Each number is 128 + 32 x the weight over its row's rms, rounded and kept within 0 to 255. Layers, rows and columns count from 0. Numbers have three digits each. The size before them is the row's rms in percent of the matrix's.

# layer 7 MLP up, 1536x384, rms 0.154, rows 1430-1495, columns 288-335
108:106122056116126112084129123120113166111080167109156159123143110144141116124096122123149092138094072107106138126098205082094136134145123111084152
104:108135131086131142157124171112189122066085140110140090108124154137114089127083140063124099119143120253067180148107135172155125097121093120146140
102:149104145178155119158103122087161087117180135066147156131159167100152116057093146124103133080156156131145053158081104074125120085173110140153155
097:152133124128136163112092131078126128127131109150233095115143145154112084158124108094115207070157139154169162096103127108104157132178172137183060
086:154145158139117057139106156120143114151159113136135194103167124125154125135134166169115082172112131135086090119142114070104119103125126159129136
102:121167106118146097122135160095164129097108107132165104154137104139103151061090123098142118177113107125096113125123132159121137142087160131162170
108:132130128120181101064041170098124111132185174104126072102144154075080115121111197119132058125170141127127118186115159092109140127091150154143135
107:113139141023065077092174125096115138113105116080068109162101071130116211076133109086137123149101145081121165150099106094068104162130057083120100
112:192167115161138131076104089205069131116175137108167101101147170167140129059072123153136171114075128186160126131091173100133112115148089110132184
092:132161137156125152143138128093107128080179118134179112177113166141127101137096111166152181083142158204137183135125100115070122158106148119101111
092:138171089131066099139142133128159134101121159139134077093070118132131114083164134105205111125074101147160090033123123111129186061175108090168087
109:114164143145119109107107121139196127122173129176151117159180162126153210150157135104109200128088141133086149116091163132137087101184136245177171
100:092133068166121130109099129119122097138162102085151161176105119146146112135046143132164110135176073152137096169117110150149162102109143137165204
096:119097158139173111183129153076101138165112151165099117113091149114137090149132123193123112122124082113121119154104144144094174164133121061135160
091:163111105147103090147102122124148192113187167134142134138092144126179144107160153113120191157135152086142101105118148122135107086138153096081136
097:115152166173167166098137141112084129144148096171178082161183108167165172144141112189161163134165110085137158091143142119102142164121142100189143
101:054117116134141168121148102106132083168063146071087198118117125127124164112130153111191062152138116176092133105108133085099129175159191132161119
102:100115140138116135127124102123145134159115113101091174102101093152110117117151109112089185129082150162154093177157162141146116133130054143124153
094:113141144127106149157103132175166137150073113077115126103127185125073100109098068120114071078158093147156156111189186152093095171105125157104111
097:070114099132079147168117109110171134159134157115159148118132145182129097086110156156177134131119139140159089092122174142140147137113116092120105
108:122126139121123143169076106167130075134144144128164179160161127105111166168090153134184134154195114182128143109084111049250127141096135111147070
093:150086086147128127175123170099167139156120160151130114113127164159108124095104094126177127150098096101096158115192138115182163128122116176164110
105:104164107137075107193125157154151102124087148146146112129163140137141137157143138111158118116166158122156138160101179163096106175128136178110136
108:173140120107165084127091110103164177115118154138122124137143153084188110123138058188102072169137085108134147147050120196105136089162132105117144
096:094090152171129157140148180168134121109094163119165122115102157121144129089143115076131102082078103140080129090121101126193132142175180146124071
107:099055128167109139134138156108103147117104119081117074106120087132082075123047137131168181161157120113102118042090104129149112188170149094124129
103:136125089120112138155097134104170159108123066149140126107163138126144126138090139141102175116125119121113072147130158100143089089087117139075090
094:124145199084151120086107117147130125124115171116167112139068135088103103124114118087126062182168107117221122132110120106126104064146114131104104
101:063173115121098137164088143141118124129147053121124144155170110150130098119106185135097087106081080214115132181153122130151136160119150147124109
103:140112121104150050154129114222151164141142111124148088136157102071142137123093107129101148114147113095155115129178117104147146142177124135049099
102:064148108165125140208126135182149109165135174118198051133140089118091113161141150128130115147118080126171122088148116102134124086142185153128139
097:071175110086148111185107182157139136095119119114154121095157170180116176085183109130189161173193099121071153148090104104099076111129172147186113
105:095128093046128120139150049116182091143095120106135136117136111113148154114121145114147093157129091120129142172105122107120100137150124162156122
099:108113125045156104074125156175137162130128143201139131059086177115156034128151121141097127167206136178135146119157101124178127127140128158131152
094:106116182125144238109071176136120153200091153155161128140098145112090098111099086162157130112145077126138074186109136142081115150143134143149101
093:130117095254130163112151172168102119142131123087171070115133106119154127144147065163114175121117120137101164119109140138165072094142130127189113
098:120094101172174110139098159162126123137132108044131121068160124157109133123170093154086182166182099115182124125192139071138138150111102085114062
108:167132110114107051107147132134114116090102092095104130113117193093161173095157142064144106140105088142050101085136129150134119127105163139159096
095:111109166123154142132164079140110133021131167146135133082116109148139159156136121190197170114161155147120123156131193145138101138191140107141082
092:147131148119113163160065069120136152160141135185169186121129108137080109095120196046143182165110085078084095169117126154115087129115146084156148
092:139157138084146126112109083206136144108125122175156149152165105125158136159137139166133142084096099105156138175097154152115102136172101143125117
105:124206171115105143115119143136116154127114138120135094110139082115110117146149114098090156132096086168097054102123083149143093120108143083121117
102:165118099105108151085113138133128144125153201132083112122053165036164076060136139128111113180115104193136115113158108133110150104146098141146122
102:132087149194137103104151076135135111132114148129094125073150103142141088149111143125122170096131118176152122106094110167064128150100115100151089
096:079073157101156134206111126076147078104182128154141130131136102134166117146126137131133121146076151105128154167165094142206130097138078136181140
101:104117163099098116129070126112118122106133109113097148156098130127108101059102158115115065112189126126176087099133171133182114133174150138133151
099:126109090137134193096090117137156069137102136157154045152104086194144083127116094156173100084165142087164107110144133140085109108099196127166123
097:096104102197177156138120186181098077142169110151116139146129077102096119108088098080116140065144149161178123079086094082111162158118128086145111
105:177166136093122079071101098110126111115109176117147095083104116062084037115187111121175117138128159063162116097120118148143119182206115181152130
091:136112130156122097194136089135143133099108138135165160141124097104143096117113177134208130077129117173160149085167141117155089161115153136166127
100:111108083099168128145079148114108158152112117105136068127154057143112148109118121105107126129060094118184174173112097123131104107171129133170078
099:124122162121132143114087121173070175149098107075136113147049123106116122108208095111149139101166078119066106130111106109171152136143127153126141
111:064125111165184049127107141177064114096176126100145141139155152119073211149122138088064167068124162082168084155079143098143127065158126154127120
093:157136114137067105143124063131147122123056093128137136119108153104121118090121098133073095131097170158151098106145129137169095101116101156163156
093:097099108142117100169148152144159159195125111161148132137160134074153139093083144124131198104124084085078160140140084114146099171143114134115166
101:104068146107149171124179129129103114140069149164099115117113086115122116059151076110110184181166068128104201186109130185160143111119138169219101
088:123083156143141079149121169166155101131146126130159188147173122066099182127035131124143118069153169154099131136102137168130100155108113122160122
113:117117125155154163116118120114150143117143132071106144142121156141098109153153134139130120084172049151146180125171118143130125068157186106177085
089:146139175177096131143102131151191107066111124180104157054066107118068170129118092156135084233173093110161151167095179144134088113128055140136131
105:105089119094208098151114103152070135148115132136117137161132079129153054120090052169190133134088126117141119131123168067088064082118204146151108
102:182153151145124110077098122150165131100120091117166109104106082047133186116119076073114121085099142098175084154110091141132138160126141100153063
102:151149130123156109170144213122077175129082134091102063059146105080151073144113089072147126093117110186163140128146158090077154139149167085144127
105:138098119119116111186071096144118112118137159128176136111150127088123126073138136107132124102115153204124152135129072188100127086136172061140127
099:102119182080043157116162120131124163196166169136092072141149176146185145144118201131141140102132167144170120126194150115116092093195160144105098
102:080116127082149166092065148098153122110159152118141164122159162143073119063109158135173075120080070138113084119135123135160104108103139154132119
097:136157100121139160110094158099161123164154175126150083087153169095102194167156158144123119060131128199136119093159146120078146170102145153127164
# layer 7 MLP down (transposed), 1536x384, rms 0.159, rows 1430-1495, columns 288-335
105:137103077141079187123115144147115091122090154148128143119080116095141118178168152128109146077139119149135115141165081092138124141119121101128150
100:117188197132111148147137114092163195105120130144149111142110123152129111123129066081087105081122127071156095173130107135101148136095111162134136
097:119161179114096163160153152083080115189091098132124161130175133166100100143143127202184120095127121098144128132164129095152109139113213096100176
097:137098145099105101054117107203163127111128032069102118150079151132112140071086183146077070109141119104105135085123068078143097146101120169096150
089:137064150139115136196129079140172166154166083076095106134120173109105131079150170112154131159108082172114127113092122083168149159154129154130112
097:118119172102112101086136138168115155141106104170117113130106055142123119110122147159055132108161111139105162172156138119115188066097115105125125
099:122141122182127136078129122174121135139145091137176129130203101125119164170141088116126153121215096181106050044108140114187142079151161121099130
104:146137100216202175149170197122144110088127156136180107128113053111030094154126157129099148121147165156111164119137179085116119146123132087158132
115:146136139129160101099148121134062106113147112120082155129118090139188147073112146165166126127137121082115094148123104097157177120143135112116143
097:186131135114157134120129089144138161186037124093082151123147100135127142117076090146097149137115126112130080143139158101143157111087114098103115
094:141139104085120108166093115110171122084103155176142150113093053106094045151104130171120146116098122137121103137098109136109208142134104091120124
094:102135119145139125100138156122135152129115150122097104109143188139167138149149160096046226085137133114160167111096117135128173087110090130021155
105:121157130091165132113118183165168157125185143101096160112175107162144116048122099126109163211111166071138195109130132107150157156094184137077115
093:096108140131113135116084071140093157100145113144105154176122166124096138106150139119067241144144109088100143079131096102110146127132175170107102
104:186129100165144133086163148155127119121138060126081024094113124135152102076115152127133105108155087149076074142129162084092098148162111145130044
093:122137133137136114171096074095053147091150095090125112104137130102188107071137128168123170102114157167142140093115137163114128151098040134110161
096:143090123144115112124159125124146114105176090191174106117158084155111091184102164093173091161079122126148121182132124129105120129041143208169126
102:064089101140181085157155099125118145143126067089096083113105147161119138102095149112060124137129088134168088114113104062079099113104108147196137
094:124137094139190091066143093116149124191160149147065157107106103116106106137063136105109092105154162135138116152112101092096160133064128156100115
104:122144157100135089074164067151170089129042148174124152153124108137110105109134114136160098098112145120052113091153120108101145134154113051058122
103:123192183155202080113103134127131121100182200107117084146123208120105133089158117079092135150107135084099141170181104155086105114138135108125088
094:132102142107128099143205145136133131125114165128111091150154116096103106101142138112116109123112164117139034080085167155143147142086089107125176
110:115161153096137106137117103163100092161103074094032111066065079148034129103127082128158119132130120170084116103137168145108150093099153107088088
093:109068128134090114158149128102146118107096185138184136172131147131187084107107110081108129155152124120101143129125111094096133118052089093157179
091:129153170100138187131132128108142152162127076126189138059102134114106138127105161076078166150098165155104169134142081155070155148103114112066140
108:118108111159176145084116108142165125150122166151174115214092128099133067111111157072118167115064117120134165123149130111139115141156150112177173
111:083120120128093157100184131103108136143103102144121133103126180103119116120126091108099157074113096072091087190117168106045117117101092109171139
097:094123094089135143125110164153132105133158083145078160205172104149146122189150114145154125172066165122158169170085124096143159152068075142119158
104:113160100112105118097102139138093135120098089094132124102101107085112149125066121123135103072125110108072129102116161079106115109128145135122119
098:126136096160084148109140147113113195134192114154122182138152143139161110089128162137150072123098154174089131144048167171164144141082141051166139
108:099125110132151111140176083125076127151165119073028066089127076130090099148113093089113176171154143145128135090131082074109104113134088188075157
097:123092143145178096152108117178148196090141066106149155124130086178085101117146201179113135122114135102071106130167141094174120139101133132162136
094:123103103074125124079170088137117109080110196207102133148167131091052068126137083104130160095150192105162085114080128129174148129169099138099154
093:178129102131129157099113113109146113134088096103069145159104140084097126097122148103114178107123144155137102111157127126156140113160069094134148
091:156142150018106131094092065090151116161079091129097076117146105079127082160141119114147108172101099117108151142151144169098135093127115142102111
100:136113056078209106113141146120152081103136188130129075118160134116186106070118105143037141125119120160081112115203094091149136124168081118107062
090:115202161085118135122128114159135108076117156154110144154077101086159114082099154116123060134120169137112156113114129157120112149101111125201112
100:163099107029081071106131140173105171081108151131115149120124111137164151074140125110167113105111130131080122110134108139150145118108115101096159
102:131181098162114103136103136112207145107165149115079141077182082120125076126120145173095137073109118153146084097177188140086095052108165053163115
096:156190117161179146121136112173154166116113123123063089157138160114099126120105154092105142132153085137088058100116118095138163063089167141134117
095:114179102133168122144120136157163122142086109032007104157168099158138108139182158132175128112119117181110145125153142141170143111142156088139132
102:176134127091093137115106161148149140166166136101160047118157150051140146157199096085153124061125160151069000180116146134123091194062095131134129
097:130137167083153149135109101130199094129172148151105144139137130139134130107112091125142141172188115112187119164075197141103126130195210153130098
105:171122137101110174115109127149077195135086100115127120128091079164134178155099131135185112101104159153142112148155161104111125168067109148132153
090:168145151162159158113142122176105139129158143164157137130208078121097112119122147086156173125192152155128088100122127051088174095100085114144127
095:103161135076084177130148121097119047115147162062148122106115139192173121130120129127128115107109126127077136176137129167160071040102064110146183
095:121078099128175109120141107114102144110166169079107129118169099103082115056122156131043031120125112090103144096154140146153095110097147157084079
097:146148150138108126119116127133140125142149174135149167135163090142094150138176165143142104151108145155171130136084144074090092133144108170142088
102:138153157062120112116115168197077120079154136138086118152105137141171077094082191149089153072031186128114136112096203141194161123134096152056044
098:137154158073165118093113136121142204156115138148197153197093136079186085118136117132079149145162091189161177144117126157086097020167123149159112
103:163133102126089097154119113148095159096098114104128141106149074092128104115186120146091019205115125155145093069156132103133129184125145152153144
095:135064085148099162123160147141133172182107122113117111084136155089092063140132103139102096079115075100110084045087110153138198166138065099164173
102:109138135137114118124180130098154125132143110165146138135158104098150083117161147079079101130126127143135188154141072139085078204119126092099071
098:108120122200161143127136200136155146121132127089147122119152068101131148129130146121120133074136142158125140140081179134095123054123172095106119
087:154163157111147105140106105159162130134134074134063106137119106160138062133188181083174147107118143197131150131133150180107144132187168132113128
103:144138122112135141137132136130108078163166154147205082138101191140123171092174154149120163190128129136203195121083119126127139190101104129107162
091:135188142134117099171102138136115150095181123100154137112085199170129148116111152131111107106130137108132108102190136074157118145128070079128127
112:139099117124143046119115143096132136110120119105160097121131129116132129110135136127139115127122096151091132175076175161062103133131120159064069
093:113117148117163142095092135124124117151148142099092091113098177135135072150127142122066152145112191145118107076117100057111164097073192160113127
100:137198098111122092159082108146094082141115117163097051104104191147118139128131110166093142078139165061141091120110111175093127134116098139117122
104:166168163142186096142155096124086143146171063093076146180221122081093120127107104155113106126154093109143132124171114121103098150099154148139111
106:079161079121146121135111126136160127148136106099133121119162132134125177186123223117141138076114177168099212146176190210142117136125156110094081
102:135137132123101116181063157150081075126137131117074173059127095077158174128168204097091123156110173155160072077138124143116104124107146138103165
102:078093138106093089142131093147151161166161192066014195106100060161152131061123107164119148149147142123157138121193140122093114187164073124136090
096:107141108121104143175089145118069095095125132105099082132120146104100089070064108196154149147127111145098126127143187184166098094085162089104134
095:162150085119082120125122111116121171175116116120107112117114078182126126138134150125113123161146112150091125077183141105120116135098116160115101